{
  "num_hidden_layers": 10,
  "hidden_size": 128,
  "num_attention_heads": 8,
  "num_key_value_heads": 1,
  "head_dim": 32,
  "intermediate_size": 512,
  "vocab_size": 8192,
  "hidden_act": "swiglu",
  "norm": "rmsnorm",
  "norm_place": "pre",
  "norm_eps": 1e-05,
  "positions": "rope",
  "rope_theta": 100000.0,
  "rope_fraction": 0.75,
  "qk_norm": true,
  "attn_scale": 0.177,
  "bias": "none",
  "tie_word_embeddings": false,
  "parallel_block": false,
  "init": "uniform",
  "init_std_qkv": 0.0265,
  "init_std_o": 0.0,
  "init_std_up": 0.0265,
  "init_std_down": 0.0,
  "optimizer": "soap_variant",
  "learning_rate": 0.00793,
  "beta1": 0.95,
  "beta2": 0.98,
  "weight_decay": 0.039,
  "lr_head": 0.00861,
  "max_grad_norm": 0.5,
  "warmup_steps": 74,
  "schedule": "wsd",
  "decay_fraction": 0.81,
  "decay_shape": "linear",
  "final_lr_fraction": 0.05,
  "batch_tokens": 32768,
  "max_seq_len": 256,
  "doc_mask": true,
  "train_tokens": 154000000,
  "max_steps": 4700,
  "dataset": "wikipedia_en"
}
Each number is 500 + 40 x the weight over its row's rms, rounded and kept within 0 to 999. Layers, rows and columns count from 0. Numbers have three digits each. The size before them is the row's rms in percent of the matrix's.

# down: layer 4 MLP down (transposed), 512x128, rms 0.278, rows 87-121, columns 0-127
# gate: layer 4 MLP gate, 512x128, rms 0.314, rows 88-122, columns 0-127
# up: layer 4 MLP up, 512x128, rms 0.299, rows 88-122, columns 0-127
down87 097:524559527490482529549505483432496565478494492468564530473521519574463457503536461487511451453424475492495523484480555495467593549538499504487512424474569477520531482554450469595501510517489501522497444533414535431534542463481510567507555565497504500498487525622511491445535518435445447525552511468536532436529504432486512520487466499480466553452537420539442475536476481518498496502547
gate88 105:497464500433490499584492561473471479496505520491522454470480489476514506471446496528457512565479532438472480541403431527563528532533498466442567512597490513519454457440516510444517551480504502574501509449492476509549522530527489491559512458554533500551469460537486494508514513538416550523560487432410509522466511513554466544589513517507487545492573514497472492552460431539408509515563
up88 111:492478501485465550587547531521523539496531497478469531460554594437427496589489519520510542506448512471477503435470510495506534522603523469446476471448446559525514558492534527559452504496435490450458480529532434458464434532469507546500505458509484484499501479512412465521510493513518528501480510480471461442412512436572455523570505540523454531482486526545460474521451471518442554425444
down88 105:502501480539491507536507476492497469451558459443510507472482510556492426557508480482501536552449476498472492486475526504535594490493523417490603432467517484562464426490536481494498560485510481462527500520500540456476471453538524534441596498514511530459529548536453473503550425494514453564469511472484525510486473550552486368467453526479591506527532575486488582438476514495432491484484
gate89 107:477457466506483524486487471413451546480508502431470508484528404439514462461529495423532452538505500505460496590534539487534490526496487551494444449495498521511518487463523522480537550430527488572470515528513420481539533494490547540491550474555502506503443534498480560496477487466557455556479440497534474490497555555541523502366523498525557491515600552578532489442524509546446525445483
up89 107:550533411510489563462469540439495511532529545551499534472492555519449481513458441538489414410480512566511468552511502450496555611559502480473469480550523467542497494531503549469424474508514527526542500466478440485594521469504579501458558552489494439524513575484527514473436511492498548509540536436458423552468517536443461514430500533535497489492480485428528492518488530513482484474464
down89 107:402504538570504511497453495514524418547464509456476541515522474439464357493521427527529472498484486486449469544620465508481524508561471550460489455476532488518470459508567465458460551444521519505537443486507539417532472558540415490453504475537533483520489476552514501478496552490495511538509497534557518492493525552472448483453510469501525409473506546514511475494462566581488494507489
gate90 108:532569470411499516439514540523553494476527554490478463539518472498496559496416496500530501470514513521516476481504395469576470526560534478473523530565515504512449498506498591500514520460565560610522501491457532547522449432545509519572603489521441499466528500583537455516557471536532539542494551484516453491483450499524530497501498524432550525493443507461502455431518507538514486465450
up90 106:473501501457472406542481480452552473441550561534494494486440523502565478595468473499519434549451494549470490519437420543482486495557443505501488491516565461514482474538546460509480485376508529540464399468493486518471539484461455528519449496514564509567458488495488560556516474528553480442448509501486509480527507444437499529493551517541484487510592561484518477522562446507521484541475
down90 099:485528506416434510428496503526480471503553526504490479557508494539439468504455482521530512488515423475508478551438513470500533584445501555502479477530523494499502518439437518555568493488544533469503472454545543521535513532477543488546568535609424427510466458527490492440531471464484518498536576494585526471425454497492537479515431517501410523501565489554476578509453494494529486533563
gate91 102:476508591450525500505462515521461580504492504501442480528516540441594534599485484489390606479543510466515498508458485428582523484538518470508465515480465526490506511616516551518499435499488492555567516552486477522506527473508568554509460436505499479597522506458503501537515475499511521464571578459538528548475493494468489499492458509490499421490524480536482529477502505539486496580501
up91 105:530498509518479437508512467497518502465477549459560415531470566429476528509471529538568504523513509508489505512440484500422510555527501475435603468539447468546499568540544495484511459432481482511448527472512541425500481567443472482557441549529479477466521569491469491468448576440493559490498495449544559535416468518484466462474560468541483473492477547554501458526483513412528506563489
down91 107:498574449495502471476505544524503524492508440485563422517481518556573464553525532449465581461530505490586497493471577584604494428507477500536414505492489501435566488503555470462494524494485494588546496521486412508469533509446509494491499423466465454541459509453523508405543482522503501525506529508530462568547457449466462484489442503497511514490445431488545483497506520534519457490480
gate92 085:457556545432456518562532558486489488529510497440503532541504460450447472506489563548530500488528458459508502527493524491523460472505508529478518458575539502490418527581556474548572548529469507533492512469526601464460521502516561440471485575491496494426502501512486454456545512522525547521498494524554463449499488492520441497464552481502457486537481507499432572509510518528524608563370
up92 087:435478505395465473551455514520499553530514506487453484525463475536479486495468535502544498514578534479506520538490465496544489487448521572502464446487558532539485533511553490441558497459452437527557541457568559482527487547525509538486507484467489565495489478554449517524476545566491472505521550533578429456473487516544452496491593467488502548560526462514436522472422484546533565582418
down92 095:586503485452446468508464525498473499490444473505535569480520520461469484511504520484501510488433499457518498503500518447442533536494627516523509525562501472459488503500406600507501456509466586526513447529491444576467495513485528424486509499462508538529501506441538472607509483533510535507463479542423508502570509558476518535452487529517546487462450619442496493534579546476524512485502
gate93 106:520555454483520581441591512487453514485549468420409467526511538498548521534491511564494598519430496494489565566474503524515517503468463431549466511484497512548500457511472466502498525519532457554483519453485482507523513459572547466503512461520502514491469492436429522495483468499462447459539403412482435514535479509526482464435536545553525511566416500542472469467459503542466532518450
up93 101:476536484545506484548430521442527484477478470546427581532518479492508456554546413441482503533527496548465406473517469474534499470475515549533494443623488501567489402514464399530533483473537540488515531577519510532476509487457534522472523468513537529560508522567498534438490454514507528558523541517545507417577508504526500557500532494469523527481507520471529483497538516488537418447513
down93 101:486487599494528550465499498458457519502561477488539483520530449411502409514502458501517438574501463561479591453487530524591484505489514515483556537515544563443501491496503501558548487501542466469513494489534520472508461503482492482490485477535475434574456514513532527561499471429526503549484385534504522504509431526518504559491522411535620477454530450499540496516467513559490464483499
gate94 106:562462552510486507591499483525528523457488482497464506530556498488448494456543530520524486492519459485451541579523555459594484505485438522524477452519556468479507534510560505544573517436507418507552474507538535493504417501461532482500547520511443533535492474369494526519497532511488445515472480538503483453462521558500616476515436530424407536482516509506456533487456530535440531512520
up94 105:545472502532487530557504507453598465481465545539470491492515456427471504473539517482497521539485549455492519607500512427550531491468459469487523411482506430507449490511572500462537502538530508525452451530466519492592437579511483536540487552518493575549458498469494517561549534461546497527448507518450490429444485576519517459528574566485496525457505462483492415536515504518497569532503
down94 097:556554498489446519488518519539507527527538409517507515497530554439513497513560583540558464539429504567457527570462538483481473437480482442502557478508460555491489481642525479524498511471478416451540484428559522452495519471559528531517477571450502534475508583505503475516559507508518418506484478507469467582505471531584508468494512523489490513490503556539500542505475519511489505505417
gate95 090:525496513494540519537548489457517452494582613544482491444500540500529530501516484461546569601519560520525553529520504521475445538418454446498536510504510525523521574540544576550551521543461555509504456555520479401585477501468499485485445506473525464467500509485535517527477427531452473558489497509473498467469504490532486535490527520475512444476467512474394519483498526483514483503373
up95 089:482511489575494430503470438566491510537474489455560485435502497516472529541501588532494565454482466524476456570447432494448521542488465517492494496560514489441476491486470436516475520505440448508541534452580426533509513507508453488476481568465574506512452541489439519434472471471464508536511543494558543479547438624456474511435453510526515438509544496553463469526498506496443506539543
down95 097:483541468454448540528496414516439450518513441525424492545465525447525571489472464464524527517450429513537464475585480582502481556477474493455532466472573524465483494401539484523481460546467530533486502535551499508479494418509485508540505514416592580478579437449505532504496441509497466543505496550514551443473492544505523505527496483446520445463527504561466562507447512512488507506468
gate96 093:500488531499504555536463471513447550406494542476540467465506475572503495525495507538494562522561491510503440483507483498462502658544469497499479483571507473577473504497557518517514518525494497491526526465510491453522558508511480552470539479479480428601518462517554501539567486444573539470459587457427520483440448470483511433562531512486508507549502482527444498416477451533520520505454
up96 095:523513526539470472465499503517520481479494511516477501451481500558482567505546463530452511441526488440516525544525526442481497555421442504597466459529549489574505477450563589464552506499460488541493484511493517469492630523491485461495505464530466410484540437476555527527543508412498601485501545425501530477457549497517564510496488573466475461507513426535506532454499539510509479491433
down96 096:457521448502488502486545490558546431513491603533498487489530553479537456472466498436552464542518521471458488401468550494489391509448495467479434517547483605465549434514441517458512467539491456483523456508497546457502533508464449471542529468536505463482469535493477515487483493489496533545552423528545447454563514494491471500459474440561448493469540483530540501565523558553510502533591
gate97 101:518488480552463529469528472435530411538592535517573510497462447515561513532537472478437482472444412512523506582504513523517483534522497497521472542449509470461481496512485477510418441471518457503507480515515445504543515470526511544494527477503539499465530471554589469429519514468493434448449441525565530453553484520504452477495499445473544556573446479534540476531458491464426454418427
up97 098:517489485444554550520516552441556492543497564560502541473541522496439488547515495518468475520436460532542501394466464405555509509517481576531512486397529501511506496534511442425389434436502426460496442484483589521486445451503479475447519530539509435492487513485497506463493530496470535490527498506494506474526503507490483559465575458463541505513553518551536549570479504482448492481519
down97 099:504539453502443527456547431579550498544528417446531515496426483499622474558495511491502468468514490483469531506513520571475477500513556516527502508464465506455547532487443534547607509538511522605576521497550416509485532524428501560532521480493454541507487495546501529529536506482572479428496510496487536527493517505580526518539511517557501480450511413424506486502462503541501515545511
gate98 123:467531488462533474502499538501523461473523518456469463555508545500601498491383514517551471489461520565468512505530487594508512517466460485504451507578526491512521505505427543466528582496482568555457436535502522533473458480486493519485528492573562471450468506486557469570532511493589479495483421541594514507567540491439574543487506549560501405507527477471508504490531492469492465471485
up98 121:492509529490460573506451569487474496538534541502527524465463522564508515491447537428514443432551492543515522562506575473511531489439517559578521508474509493477556503495499448511465496532523535533488470561479539580509554573501515542486535485482505489495474504491445520414472506571484457461530511487610405509565535569511523499567487514502444483533524468501484549507507523532470537461373
down98 115:536479523524560473488475496448468498470520462525514531524528489448489643552564523466562555488439443432483532426494459532541491423464461506416490521551492514484461575545524502465468498515502478490443536504509537482502495462521470509511518497466426524483448510563520584510478463524497468554471464458410566462515452468535540476495558518484490555520499514435492437494541515444431432506509
gate99 095:494480434462504453530544512461514485510570426430506535500494557468527493535530523497500496464471537524445536426494478478449528508500513516453476503424492472529585520585469571513586476478487450487474376489496491495475431471471480510523507495516487487527528489497486557585496553458380436526567474499462519453506555509529520423563498473512439441503492533489564483476439501520455529491482
up99 091:497570499485482489561495519477432529556533359543498478482567544570509488542542478570471535542471563490518484533519497501409537483521528469469461500462443551527605529549564475543523467533477490524525534502474550575488484498513477514504472539491540483583505451512501512546431504517429442446527577499551476488534449517511535499493476521478481555532492454532525480555463543449435525501484
down99 101:551536425482520564481439567540525521526539503542473533575491567469455534494454494484512536561480551514488515431525482553489532514476507549527547463491471385458450470556473559543493422507514496461458503517579470528535466500498523492516493587465461504522517472460447528512462500478460434531492529507455489408550506529485463462582516494560449481495479594481510566537505559454472457500503
gate100 096:507588631428518508431514501454526537454491475526541543568496500507474500572497515440538512547497462471487510485463522536497471524469486480486534486581412446505519471466547473514509562465511518555469452451560505521475433526468511484456483521507527473507516567485415468444508504423559532532459398512515470521454457456506543531544524479464499446437503510492472530580534525452550476498491
up100 095:535524500529441464487467456463487449483489498473572499508524533460654507431413486471505472465469442497540508544498546511482531548496480456503503516441454514441470489560463590436469463496487491508534496498475463507431535521467452471492456469495537496504556551405565476435520545466531449516466467450487465444484507512467535472529518518460422475586460545526452507544494476475525566488494
down100 096:533445527486514501535546488483522526547478507510450451544429446509477576415478402524436438543505515585437522480483475439434519491453534448545605533483498554507559560532554560533481462514555483564537507530531511533495483545470480448449544458497480419496530494494531472449488497495526435534472433488543547459509568512552445462497503481485483456525507526506510525504467463512479467485434
gate101 111:506504528495503523461514509423458455539535494456556499453482505484542582468502533490520531503487457436464469521473534552506541496517508477451495511518540554503545448501504467537468499560479492470448456497507537490592503479496474476503560472509520523473487562554585408555500488477458525493557459509458553532440502445491592431546460483494575524500503556431472571561530593465571546433486
up101 114:471536527525465535479534482478478531488590519502475497489498559519481503505583495574480525569509597530474485510495524489497566505516494526537430518444468575466520489474559454520503481497435507442488511496511489520511450521533553560556472553434459533554495467474521534545545504458519448465472493387519479505518508439531506410419545528517476456565505453483408446537460486505502589528463
down101 106:563466465505492505479566525495483438483410510415550513450473569551564487518506445549495546568429510512459515513464550488471519487540516478450488513469459475500546479459462433539503522439539486487545456467588469516417588471497507513510557558554472492539452412514514499508502452525528520486461578526512460477495546454484582476492487572541452455489557515421495532523470488502487532483509
gate102 084:485535454461542531517468472510501522518466569427468482511504556490528469495607509545519466479490596442485491438477571520491564444521484495454404488517524457494447537486517500467493534565529440470537475503580522473532455453472463521479449455476435494458556542488444499518472469426515528505427449441511446424486500496430532477464476514552505478548502476419504505447505525508446528442529
up102 093:527541530491483510507456498463521476474503489497559492470515588559456517447520469479460497579528514556497549476445474519547445544521461533460500445432539496534476540498456551504491574576547495555567470554536477479503508476508498511442550446471456484502596531505552562471507508374552500451489467450499482422442435491548444515454481466484518503589447468451484465481524535486495476486518
down102 102:501533585433456425447495517535514490519488486510551529504462469464416535476552449376530532478542504506524492477534486542552561559535543493547503552475510478500485551587442495539486505480520516507500527530476462428469571500493456557599541550504564512484431444426555489500562485505464555521498498490533483459460538475504491537498493497450486504540487471503538423536495556475558456457525
gate103 114:591517445486530594478461475448494503503459470442517454517421495522524466542519402474555493434567495494529443510531523508582508550555538532417503524441485473533501545497488500470483493464465453440531503478484465494447487460473536494502449517471495450549467503423512484546510501478520537481499490454534490499547446571511513435532559508531611443542498536545540456516509499549452417522507
up103 110:533577546611451464559586485563498449487450526546495522522509495512478518548495469491453469448518529417494544477488466522473480473517514472516460537508486549534471572487531532526485568522525517548459504493416592507522496602591470497545551552423499499489490508516518478484535510505450454472585535539489503463433491476470438473554500507440483569506501457530501534494482526479582480504518
down103 106:583534461540558535509429475545586483529531528513568514512496446508539431563483551464523463475554448525516504505491503477456485516479494608535501484513450445497522438442525424588501484531469458491472511496518489525471526429507513511507514469544409487510566535438492491528501489499512477517469505488524552549509510508511501576475553474515434503530562467432576494634478499469518526491471
gate104 092:448449593507554558491448515445412575516449453540494486480471494543494516562542410478526479538513493497446516501455499455420501492539576460496454603476471514422490493527419525519522470578573539466534464502440554521499499497551509460500515513477489526569465487470504525490525491495500462506543509462503488541539427570549519508495484547542469459588551508548485529534487465490527523468502
up104 090:509452564520468511574455494433493491482438461567529509485534574473450467522463490503508476574510501427458461541533464502555489524503485543458495533581466483466538479620519455513495479505502524508587436481458480466426517480567495451514540476513513445468495553472449444497413434552527505554481442451500488478554456494485509544547493530467462524536502454520506479462445470482590484482453
down104 090:466485448453515527536505514476631476467517485478446489470528433499484515493559506493465523499457519497485529468521443511530488504454508567518523447486444501543503477509484495436552560469436494501509522455482474416518496558402410541471462491451550488509374479463501456493483548542557560507515494536510531510508469485491465511472558496506572575493406540468527477511473476524506507391490
gate105 092:475450447509454440529479498527456458516489493550479546451512516446475526534482545522492584513492478522497472534459486515488556503486470526479520520429483527432544558506559472536486452440546522527499545496494576493451501417401451511482406517452472436433548461514431528513573509438537513516529490485513540489503513575448566411401509471502530529499519462499462495452496493523467521572525
up105 096:519483461503508485414478538486421451487484520483507474414480442484528479536512461539525464529507510550491571478444512547571510466522521515468457458509521524559550490539398500490519459511472521433568512566566572511531549459540546487524542505467456508473528549430557497511593510520512488459492589565512384436448551504491473527453476556522503481484523477556508497501455482542494485499514
down105 098:531518486437584451485468518423529453528527445535519458449486544551563458520502440519518495543507517589558536432471473517576482494539494481533500468505508500562578489480481502460513574532470494464492531566503450479510532515530500501540495460464488558502486580466538520474510500543482498533438520571491364437502486504494538575540546514445467446479474485469588475518446464480495547486499
gate106 101:511445441564459470484465553519463503463562467451499530475542541511470488453474484530520561515501513598521491549460568499481434472503474445490569504518531467482553474460450523406462448508486550477582472473475504527592469513520462521475497427486487441550450535472461511436507526528537494480447481559512428493506474551541496498538501500510533532513500501504526466594480478551444463418593
up106 106:538475500531378506449473503491494522469553514475588505433501455472468530491493436420464541421523523517514488504518498453511520515488534471476547557521511493480501435438423502380542445455546495456508546516517494518525487488463561549454457519522551503478532419490490463488547524516492444462446447519427505499474428488460508472600550517504508489539474463499501473466515446507567492426493
down106 105:496491508438520505481474447436543533548536410486541485510522516445535498487525478449527487526509491448508465563510460522504534582484510566562501497460474543523461499485546484506513519491512526570501538503534467533495506445517523542578455556445475479472537483378547451522569505489515456479457546466492596531473484499479454451505534492403569475455434531455516589427518521489500427488528
gate107 101:488509520532514496535453502490530500478461447483482487444421439548562517496589482496495540518615548490523554467530498521575430559602465444498482488526457517489527495525578482524463535482479570473525567518560519528470553483531500452474499464521501539469567455477521443534474517494529528469437520515424528500522481501464479499572452519476538488512452523518439536393502556469506437556509
up107 100:552440385519463491425537480506509528555553497492477480512502491490456529524501516573565541459493524492445495496467544504410510471474511506528514505495497457493441509583545474551514446403490474502526439510494477463533466500488528548548544579482567497523508507505486501484482435508546488497511512479536426518465495459509538493557576503507408455448440419485524470546557546493456603463507
down107 105:459487443535567522493515478499438508451519493456527548492442489522553497414495532460438513506523540493489533466518544459530518476525532570503470559489515475461482505471459444488569440499488534551531539519471465516478578497435470435479548539514511532530479508353400485539479474468486516502612531495538463547529524446453527440477511505559529538566474530559495488528461522494471493483568
gate108 110:478607473502520473552457514483508476559531503476477524568493533475507453472552470519558443523476515523447497524529542532548520593465528479509546455514545492527462495504505516378446458472509477474489525461493553501508556511524547543508510426460533477539466554412516521490511525457522466484429479467480496532467477485418478473481483488559559467570391494550536425494500493493532495537598
up108 113:511545479559489503403504459492491547593577509443476485530520495507437484459566464510526503504516510513440491580484505502409499523540520522511429502410421508557433460506493535532408460525454376494485482507494525530472497469499508534499465514474526495551616468519485523504474532493548451513540440498513499502429518470573489429505465474493503481512464506467497485500509448509463543570504
down108 097:468478492511560510573439484565496458543470460485450520494491518465535613491471502514501477590457557474448507501464514442442467459502506554473525499469524498492484473551553466467495513527455506493516462544468498479565508550476433492483499482439492553524480492510451554572585502526464437560449426436460493468504461545475532507420480502500571496458532547546447570520510566569554541497496
gate109 095:531475464446552536502518504473491493526489510463523485547530485488448491479449524461444543515436454524505535539459490442518550590459474490563635508561502501474480518497535469471535548487488442384465507468476443528470578561473512523503502480488555487491452437512543499472499557472529454520408503490504500428448470470496461500519516509447421570446519434513464498444542506549452537506532
up109 097:556417456415536575507540495543425414503468492452493506523530497473450476478408522474486512446464473485523529464440491433544496607456461527524532511532490478511444560478499472486504532471468409411507582493527488507441488542482529551475532469496518524482490499533557542493555534421522439529446464478488517491502469517445561472470513482501465552512509463509525460452525483536471559485439
down109 099:539560481501522583510532461573545526508497519497534445419509541500508518453577480510563513464531517432484537549515501559419547470504543456536569434461498453476502528488416477527519444444555481492475490407506521492547499510554463479575542507531507504516525520460513498520515434514457572508518500542498454484526540446545472503519501528566459505543568565465551470483546468444585553505495
gate110 090:532545501440470548474500508500449524487516523490539563462586514452505487500429498516509535469489458522488486553497472535555507510454464542514443500498442467476517591491440516459515501532541528529518539435592464452525515456492513467528491437561526525488507524546475526494565490508487468495438542561495522495493442469431480534602569469484573516519561542405524517449534469504416557573460
up110 094:518568472444413574488430504468524556499510494506524547529525511471494417549490541485519540530457483479517520466504484515510581523551568518434438491472523501474538534464481516495552526523542506494452547448541480460553500423452458525489509548518507496485468494610586530474551501497497434448451545539438521494517437425483489453548531431523579537501521517505526475440547462470450529500460
down110 103:480548502485510482526494591538506495524577481487565591475469484518476601503460497470440468497410549473514459526472476462462479554399513539524527396445479505555450455445517492485505452502506464527485468433475495484482470535422458489508420545470575500495478443450559528433557424492588521475487544501483497475506512524498454529495491499469470500470446506519503466472518530524552493452491
gate111 098:433429472451562484559523491484422446480489457481541454441521489559469563451422458470523497566496443462435514472480505508552440479415487459508511564524462477511463552488532528499492555540556563498483517540522495561489516492477541474533482501519427392511505515481469565439486534518508482495471490522515532463470511454492490508432498493595532493505484605537531490478514416525477489467451
up111 102:594501459457524559432518517502557446491507471490522437501477508472473514499500520473439505516506507422484485591482456485492466495558490488487483473500475487507518489410518540466535445516458504480548455468496531524543484568495501465471562409499435499548516497523469506545543490504521487589567512476592496472536463555540536508555510511423491516444472437506396561545452576439505561496498
down111 108:569505582536562474478510531540523532542402509523461485458519455501553620569517577546461477477470517548486513523466469511466505550608450513488499518471557472444531478462471524511441509464463499480536550530466497576538505537458505522537510443497591513460579513476489506503477579544537552445439542518518514484514553511487511498552528485458489501583532524475530504542519510465514540457473
gate112 091:449518495520560477495497432520456506492554495541475517494530476571520508552486530535479478511459566528550489537499546464413546478473474588456449461601501486396456508509467472516472486531541511502542383474440465582517504550450462514471511519503512427470473528490526502536491482503489488545510566538527496457420500492504467490487521509580481458496520410446560498530546448565493444485519
up112 094:545535532504522516432510535490472495519402529479434486511427497497568541574522485549487501563563475466538475506500464495487516496439489475485575504429528459482465495566507502508584523505560478592469520480507517497514530486579467434461487480399564511482498420520490463542515520502529450436513514488487535531608455527456502561528455477438527570537485467521485461514550535541535538499507
down112 100:501444539533486446498482513479491596540436552506467531403504478518414550492484475502499485555473555466505557527590470535435526556527525511479470538446482503412539523481557446546533432435478517520521582558471472489464566449522509535496479514440504488498554513476524567499497454492479555469447477460519482540496552502461477467544523508507529570459462490394486530530506548500534509451534
gate113 098:480457447475556505490562503501536498529423472507504490502516495494544463417524506510396491522415453490482512523497512480480464527504462369456494546440522479545521465521540466555438546507484559509479500523444471471502506502503486476444466559413546490392526552522496488521486534480427473476531468618521519435510490539535529478520539528513476566473453498532556511542522520506535431481459
up113 102:476465430390474463519430531570541554477520574484497557472467513544565494499451481576485513497546510427485469538483442518493556458481554525496462517497527575520561572469437488425545469536461501510485479468505543500494498416526466520532497540494520502502548506531538469559434453476540563492579540504502516522549466503520529475516500509515449517584541416497527525482556539427474508479515
down113 111:496578505579496452518435528518476478530548471497600475517527486432430499502513555490577507468499498488514469488515466536521530479489514456520508486518506451448512491508530539453533527390506463509546531544532489504447460437457555497485524461461514432581408513452513530467529498512499389508538458523537476447519482489486515499558486508468485426494494563430510470541454527537519608501436
gate114 095:496492487526446518480519497468518529454580500436424515475477500541552496425533574485443500462519473488529553467460462520518534513521459525502509446486474456506512550459584486498443520492518441419482498436568516417437521499496558481500538440451486525471470437516468527471495486527453482506441535520514496419568510461530505436522517416466541558489553612499534520487550454555546486475538
up114 093:510532494480467529504546487510500590447458527485479517470489504458511502557488538459507524479530408498529516462383435487537546564489443489476475445489469479408475504484501472461447452524490500512477570506550541467533529524552529526483485417531473532511491509584531485463514540473544549552473539502538508524477536485522503538483489594473545462434463547484422381548511500496488551465578
down114 103:446509447496485541431554488448517477512528522406502513417497555540496475524538529550522550596547451451523496466532490497499539546438533510433501449566529544449492510518458500445527506480463433478540455527536469499480542520472419479489521428451500497471559519492407520513513530541392507476468520532509543430513554557467496534510490465483503484468510557518494488508477477556495411425466
gate115 091:514491522545535521543544472507538485462573494545477565531429485425501537447542596526533467526440499508546525518523483517577439506468502500507465556518483485566527444519526548510527459439556495507435510492478533522467519504472472455507520511466506481494466573403533489539508490540460487466547488428466426509558464450551518453547583488467503610521502503443482512435550476495460479427480
up115 085:535456496539545478529485445573515464452553511523525549475516569459518496430500556532513539561493497482500512558451502528533441454505543477499480501523545494555526506558553499527544519491551486513462459474501516498430500584500439421451463478513459525489400491371566554546443434524409475483534507472519500500492452507522535412580492480509444556483510515481512491462513448497533506517502
down115 091:503468471528476440508513563488531545437505471541518527453526513535444455512562509460523504461435582517563500519505471498534442454494537445528510443486472466509548517500505553455506465488445497559471506521494509476572459558466468509526464577505504458435462527456535607477500518488528524529612474459455492510506543532550491496445541487437544541451549447532421545512407478447501485473557
gate116 083:448497525464495575503457499493457496467453500513484490430558549526504447570525484457537527469519472536527543493551472519489585518478541555448444515540551523611484583515478469404473468459474492469538526521530466535522505589474469577403450511463550525500489510451474516486489482526499462540455519412497518515482463520473527480545506536554483617498543523509506511571514473495500464495557
up116 090:510482531458507472502489495487552495535563524513533516445582497571503484437451443504580558504436536569473499543487506514547511467477464491482526483496512474492437508506525509421513516449490481501584473489447437509448457555536528508511531538511481563507449486513468543489549537456507476521558553491481563423518538499558524583442526555463448518487439504525527573516546570553431535581553
down116 099:534527523474561481497460446508449521429456489573518535446520471450518507517501510515563504522466581514478496568444493432451456518499527573539531487479515507473433503501578516489472475440603471499537555468418506503443445513576502540517492531478553551538553469441470469518521466464554519529524477498512572504541520522581438510462481472525427508530471506528526517509576581542455544494494
gate117 085:509549512424506459473542447521487419474454503512510513494533474455497499477481427448455526584475505464459487442473479503502444520470492522502447485512548547489578476499483470506489546574546460531572553498460568477501453503554476546470474505508501454469421533587518531465495540442505468533468459440464528560499468452511455517525481499499467395566498512439397516479512483481520498399457
up117 086:540523510463498473436578446418455478470457540455492529555540517461497485560490484532456539522510499454516573505509465498482529465476506520572522492499489450492459448489477453471477511524550563506512576553389495470558553493499481557486471564520534486475473557446447497475496546483494484354477506551477488546483444511456492515559502562501505426571498435482481497535527454494470523444539
down117 091:453479512524531465504462599500594565521514515472456485520481568513439449447499504470472516484475524447494469520491560500521555414501570529472576497459505506551487578482445502514514448454458478513463419521493477445550497535513465478467475526545470487536430526474452569543447461557472591531526473560516499505489428502505518502521473556503532553476549507530527537543508479425477492471408
gate118 107:564505488450457505499513524457507477421416518465487465535423464472468534495513447461566478528461506452471470441507491520522504494504525525578499520632434597568510501448507468518545539474431479534470464506512467542518523515444518456462436485473496451459502508538520443458479577499474419559473525450449486496508516458459543499511520509470413504500448468502554491532535533521448522439535
up118 105:533509490540456462419484459553487495494431500579543440423501498488488519465525498497495534569478465476463515474516446510461561451479574506442501521461513536449529495465530486424521484450548483484452433465529510501471567506522471491548478448490470430478595485546604484468436549446513553482481490505539469498492466533415522521501487531569590534457476519482558541551508449509525511518558
down118 102:544485416608410493462522520524495478509476550506559505491510467480536454488536477506537491424461538546509410530427440532530471453479478502588455499496492540531522430513521448498450510507501475508487550511509479490547490481470506410447563602432450454515484469474553533473459538488471472501487541546484532509521512581495472481505547509427459436506481523537474526452523453511475544449560
gate119 092:490450524456490523509513514484478479447472471472485492500525452529505463456506601418442488475449497445533543531514401630508461489526438522478489480478437532512558511476396484474404488572534553544499433530506484477510448489545470566475562535468474499532461501473497495464502484447485466565527484534527484427514495551532534572550499440468470500558518480436483495551486471483488479527503
up119 079:437533462491432417479494523536480623560535473550533493497512481526497539490511377546472527527464570466468500422456506480539490511419525504531397492462523496482498485491531595514554455414533500423463515471455573521542496489511487485485499480537452551498418501502506469506507438518545548452505535493516466504496495502472495427551534504516522470533471471545449532510544527502551509496535
down119 095:508529519587513525468433504502539530538541566473506553478548565501420511519511520533556617444572503513541478452552441426490567490504492484536503506499524560519546509507503441443535554523515489482432550542500505477538485529479530436506476499592556504464606561529568499541447534469498530516504480448565528540508511511536513519438485447558483491506509528507516529522537491552434495502457
gate120 088:519505511561530478452424537469499489509478417511444448496466514527474524550496495553509486571503468530512430531512499511533475437473501543474456499512542518461476543502459544571459472416489561469522518509526509527424495601433489462514457429462526506477514469518449565472498548545581519524561524478528484420489563548476496475494404506453526558505521473502443576571487510482531500546446
up120 086:505565582466431481466508417446441535521482540499453495462563451555536487467516430505472539456447497533472517439496576522458455573447535479497403538396483520455517487533479447499492489506479533493528562486521440520498528528509515567532474490519506601527486548468450486530535466474506513446451445518495506476493545511470531500518508454512517420420422467487492479502548520528490458451470
down120 098:480427533456563554512489450520483530509554468494486512460508435522556560433560514554533438497531485422512490505486547488518532494485493466517540609509511533472499516514580486527449502491412442441502438480510469516560485428515477429463509495501494471473489542520452407460487508522481520516499502571503484548497471439555558586481504474508500481543493450502480477479509490383436545447539
gate121 101:468526430445474449446453552456466493467490526542445484506501504495453485516435486490491521461508517530487463502460503509471463567407504505467432555565497511539480465480570471464432512510463417462511448535507563531364535488495589469494473434444488522483491521362486503543474537521494517537490529523538558537512542466503519474515407504496552484454492559490505505443505513494511509521489
up121 102:511482446477466512561499556473471534542469528541437539530532481517433437447519471490487530471574488479543517445395508485443446502564445497539437517559556527541498520475574476562452537515449554459460488504499502463483541470613539428555511461478442529479474501474497513482482521464531447523460538553447498475489512555459456447476498501418526484445449538481450501546470510487448475505454
down121 097:510537517573532451452470492566475416476525551525492492513383460484486523518495528486522500488493481500468497515483498549499469418509515614515519567503439577531526540520440557498483482524489455469510602539493472474476549514469495496510496553443481556562529455382490462488483490515465568506444433491488525519504533480503514552492494437535576484532493481456524441485488488479563533478580
gate122 098:442435521516529534491470474528540469527503578521501571525525468581479492507517487575567465470513453512472552468487425428386499521534525461479547516546488500514530450480491515542500494508459494431458497507479563541537510513486602512526492561455442552446474514440498466445461524531432477471488540445473486458493484477491507484537543581484524451462535491451484568500468405507514454574493
up122 097:506567558463486493536463555563498591482488488503539559466504537511472409605421552509474444450494503411441543489562492447546502525509520483545473487570530559531498517533516539487472569486431443534487531464471531483552566479495506532485490494423524441524464477467486603475540543563476477518504545481507503513425428492521502515455487483504481574482519499492497539481495562536501501475480